{"num_hidden_layers": 22, "hidden_size": 128, "num_attention_heads": 4, "num_key_value_heads": 4, "head_dim": 32, "intermediate_size": 512, "vocab_size": 1663, "hidden_act": "tanh_gelu", "norm": "layernorm", "norm_place": "pre", "norm_eps": 1e-05, "positions": "learned", "qk_norm": false, "attn_scale": 0.177, "bias": "all", "tie_word_embeddings": true, "parallel_block": false, "init": "normal", "init_std_qkv": 0.0266, "init_std_o": 0.004, "init_std_up": 0.0266, "init_std_down": 0.004, "init_out_by_depth": true, "optimizer": "soap_variant", "learning_rate": 0.00717, "lr_mult_qkv": 0.7, "beta1": 0.95, "beta2": 0.99, "lr_head": 0.011, "warmup_steps": 200, "schedule": "wsd", "decay_fraction": 0.699, "decay_shape": "linear", "final_lr_fraction": 0.0, "batch_tokens": [32768, 65536], "max_seq_len": 256, "doc_mask": false, "train_tokens": 210000000, "max_steps": 4602, "dataset": "wikipedia_en"}
Each number is 500 + 50 x the weight over its row's rms, rounded and kept within 0 to 999. Layers, rows and columns count from 0. Numbers have three digits each. The size before them is the row's rms in percent of the matrix's.

# layer 3 MLP down, 128x512, rms 0.198, rows 0-127, columns 352-383
105:451561443473509530486529540516554481490569497405607588580610495475496509366508544554477470567458
094:515585500536455477441500487473458507442389543457513563706431521572536483534533474513529429464633
104:581423589547445560524501485559548519562522471559483506588494474517527568490511558497490485517470
110:495525483463423464469416519569486494513438581526543442447486481474478457480424488461553456486513
095:486503467462518424496517536496517531446522396527588540459490473473457421436468497525451467528426
103:615500484473605569586440535425543518521545515439577491599496550615424516502443514514531559584401
098:437561456487451564483504492528484486505474526602403474520524509431488525452571456351445519511387
101:587527522490499471410534447482433485440482392584512477475542508471444533499483464528526433516441
103:430493538555552595571461506552485518436490518516420443538554531579533437506518532594516528528548
106:588499400501449477423509423378475489528492541552461408507583473524554515372461445512480584489580
097:566485482505451474539446560436458505458563478417542475565549596487476400490475479437594515466473
098:593455424463506482500499508481503497460449472461566452356510518500477493461505464415415411466539
100:504465489493604487572500491519515533467494465461460415565552478596515527469456533554566532457552
103:402454534550547548484435468593480481461447426564539582556440445534464522542547545459574535558482
102:365499464495529414455496444483519489474538433472381504445463517511460450422488524440459557571351
099:524543462533504444497577591457511487467492461472464560581395555420475372348495500574530530485422
100:433473486521610407501592491500508499483503510520448554469577462397499478444527460509529505408509
102:437466484501460529429507558515495500488504524600572525602504555473544488605570527466376663452514
104:612538489509500525503461596520493491537465435521518522354649514454561482570528538455583518501522
102:486563484505531510450532534459471524461473494445440559346446584508562483543564520528517482540733
110:448546465548452460438501509564432503500454597408379425233567524538531441555409466515459394507488
102:469433557515482563468494459444468499571463420455484538541591406464546503567479514469579507498353
099:592459486541629497583528449510572505526558449562573542491522469466442532507527512533589462494575
098:533409503556478418460482486514457531484455531520470583408594593446455407498545536444474495517564
095:503531574545487452468439490526488535516553524503477558420471460459490460524533480496491497409401
102:514546445466426510572529486442482490520554453525451458495403475455484483503469514463547551532612
098:484371478585458513539501487444485484523486537353459460541429385469407569624517476499583553505659
092:407506502453554486536534557536447508446478440567353494404579555490512519535446575485448500549414
108:432518456534586533489463489543503520434502473428428409468446437478487557420472487540474592525460
107:401461464541462497534504528383437506491515540477448379531553459538554565458467496489544556372502
102:523582502486545557513489448413500515494394528407457410505474489574449609506459523493527513519566
099:461554631475503438456537596502467473496470501484418488498649530360479533564468514434435511464497
099:418513478487630525477493474460543494507513470436519490663401536466481469537582548607453603449491
099:527572509499506514409533515558526483453554472536565550601638540499515460454527441566500529535596
097:540496424492526578562495533524467491490527424499463593469521600517454517505532502491528595554354
096:471429513558594569512500491363511508495518522371454538557491561510524527498476553512546506565460
101:495545572526477486569550522490480494483498508458563522457512480514474476607411467478537509603544
099:458400623501463541491489572424507475515491519546391452379717524439492444528508498463434592515490
103:528522461576510497584477481505555484482538528589432591514551568511489544564596496537517503499426
109:537520531525422507431542530410471514461474474670508475539483491502499508575525518443413446488413
096:547426474459514461521465485380536502455471554492506483535455448520492565435488466458491514494609
095:396465462486480428460494535573460505536414564476401430487480454514564372455453513533555467433509
101:565490457495592600545470542487561515534464521483550502538545426495497510541454519525488478525601
093:568551426482511533468523491472525523475467378692410449541579505484447532501425447503498442522519
098:513432536477527437489531465516477515494528521494537471522482420473513456545547493445578444448499
102:612456511467485535507522501507565519525505505491535493510373523482501469533588508476547560547479
103:524480544442508480421483487513473493423479505545523551461531482511515559451500535544509497540330
092:495547412504578493553481530519503503491573459377435608540681388503413522473640462491588533527556
098:465460499488447578438503475456542495555491502435603500462597492538450583446480488502389447487448
104:592508478540541587503503498558515494537433612521519479517582573534512460466543502540438517609467
097:529424549596539500430521472535520479619552416397519576547393440539436548504469528458513400528497
104:560347573440481582514530508491494518533483539421451439560459500493467464517491513506453471502572
104:467527469485500491462492485484484462519539644530599524549265546639491516485395507489513505504471
099:556474588462525454483531572484504499582610562570555447422531565435508436480540475605456506510478
095:503534461453408547534493506436535486453457405486471546454489516548435576493520494439461433530634
092:536580456487484470487462558498478498445541428460462515381515487537497403593583457516453511456425
106:548492575518525477483521505436548519449514532517483512531542460507509518483517517459545451570505
097:524452496457434517417476491430486519433391559438552507684535546563486441376445556475624521434574
094:562482404529479420517421527514512500467514503434447530563563526482530480486484505566476646529543
108:531522456459637580499478523364530511486514504400515407483410580606591556524435516507583567530473
095:420502499476418457474515462558476503446598448456390547562559527533457494561475510454541467527420
101:520461514435466454501527558449526484447520435631443435534564530468598478541485471400392528451421
105:585494553528479512538545473445502489517391520399535459649397489408470457420479508498453503437546
092:415425482527416551492554505507512549412517384444520459448429540503506452592482506540472490488549
105:477436527476463482522449572527502512399408480632623514473455570516494426395484505464420518525476
103:480469543473453471538523503521482489481608505448467514532458545546477507559532490547590466487536
103:497532448447453497469459497549547503468419529452593455689472485584510475531497518524558487524439
105:542481497555521489582454414459510497521459404454606470404613448603529500427524478515462475493451
100:460505523449532514410486444474463507491448439420533539518424520557487468461355501502426567336624
091:508541521588575570462592540397475523542535470527553472642434540665602476500503483568516452505563
096:496570513404495496527456552552438494438521461460532436511535533477518479524560511489472611486475
098:527487482568496500436510484516510458554476543553486485414621491475489498498443460486504434607496
097:459575489507501474492491544507557462528547537388514503405444488420534473499486516484431498470650
102:525531497564435453548518570609496509419477510427573517467454497538609451487486478532497528428439
100:458488555502533497439504512510474453454491525499482537485433475482463487419510464574487412375479
095:506498507508535562492538456522470489567495567369457537535584482617518494550551530552654466599543
096:471572451526495512495556491474520498504582462597467555444576529458534472551555506530490512556437
099:499515522531532489487543496471527479461499533494521543514487530494392492489518481539507327511462
098:494572489526485523400464515406497473483431400384421404417485510564522397478458506500483535547488
103:479441556395498516488436468527501499418412513506558561510523499491516474391478477482541450491386
099:500406437487512517569394467543534509538476485450394521316429546508493409454544497409470579504518
098:395421531390635458417571547438518471459486479693525487497506474552456516553423512531508482487417
092:510481560531487519358475570467480490519478489513506485464509510458516508556462523464437579452516
098:519534521468511523482512492521538474528527502440476565513424494467496453437500483417459558506562
094:573562548473425409477500498501488491464570470537318469479516477458442418415490440477457420420484
096:621432496510561479460423519551516459537557453542527347361511525520507491496506507499598525442547
102:499489530537382459532525529509509489424561497394461346510524454385526513592484518547515528587595
094:466455503439411553571553530534488512465502483494582490564488537567440526553478517509521540524639
099:500472524541408351504542465460514479478447475426523530530510400528517578507413457469494430433535
097:525534494535480524487480491443474502510496588393539457538453520492452485580524445506501472473542
105:506493499511452450451457515590512494538475489512576488539486450486492556509474529416455564496398
092:500502640528410528493532467501499506543551454440551354510567569586453591532481503467394482534544
093:541576515572534487427509602473506510507416522473501542535506548529537505588458464507464507472482
109:427546445490504483471483513475454497466471409255487491462539528503450409380489500511527441470474
103:497473525550541456459442495502515488509504509546473473425236450503431457432522476481573492435509
107:485549506500565489482493512533481491479522493536455459460435457420520498548536455455390567526514
098:507457511457463423662514395433459501453501439522396521492542481341424411487502464462545568429432
102:478443531507518419498476483530481504588519562509580473462480475554514602496394486477616370383404
094:572446465459538448416572580489503493542460478444518524629387402548509532450539547473422425523564
104:447479461485518406537503502497520512482458616436564459579568470503486464573424521495415491446441
093:504550467514523451488502433464512548480488536498541540494530473483495494553461478451482450512602
099:548365469375501427551511462594482487478473507557494532492487557524552499413449502448430535492587
102:511512496510547561491426572460513510529524544499490456597414460456475460510607496443580478522440
103:352519530466514463502493539576473515530511461636468434583581400533473521500495530462380459515429
103:488516522513541593448483528448548482495521553435495526487592563533545546548456477492516495558507
106:442488526547521561545441568470553500562478626490423566478538563501514518525475557548551494492594
099:482467375530434546424545433527479502471491467392571503519420395372557504488537450480506498540506
098:546530508484507525495553612501521510593487564402513602421611543567537540411533529589571430526542
102:507507546519530535442504577485460492471509510455549534504598553491494452511524504562423393545417
102:571520460472488538537511521493528479494613591571505429484573418430504463499484470551477596530613
100:534559487463531509414488499429470508468456515448417490390405568496557452420537489422407554540491
100:546550485568593495519475512438540458464517516406507507534636517540498498451528508484363526497507
095:435518407445454541529513508472516486474494483475534509460469522531582573603571509532588424559514
101:489579402469419486590399452429472475451447493537517494335475498485478441463556436486505496479526
100:513550497467480513572485560505499512480418468419458513463418419608566455463404516518382575447578
109:432518478509429521404511479440478479488427627466503443506340490538488476538480494428516432488488
109:515473498523404436470444411476471537540523421532481510464516528501495432434460545529437548495435
096:366495478559459500486513522577482485509511443479471472511518480447437447524508496605496520486492
092:573531438408453548584527409508508499496560499570537453521518445490505563506417514423563547468447
099:491545622518507547413498475489551516528505438415531564551618470428449436410588481491575459541458
099:416617441459518442452484391384505503542456450452432485506590485489525487550445481531515442488399
101:533565494521579518495485524518505477537430576567484499550513502466542480475510477477481462547537
098:430489516514494463430469483525504525436511654441472458451442518457495502532546454433588539464424
090:538519488435485509539443461463497501432615502336571540541459374494552546507495549494485456558487
121:580570490550432570527512449503530501510518515597470452563536520592442556445515523572500523526501
094:474497475491522452494523412441513498603535453355494473423395533496515460459463470510494443443472
098:467526465520448579459538421535462520588484469549507472508429502547551504502470482453521586496541
103:487481510563484522457465430417570505539485450473541518443548499592480517513475524485487526559462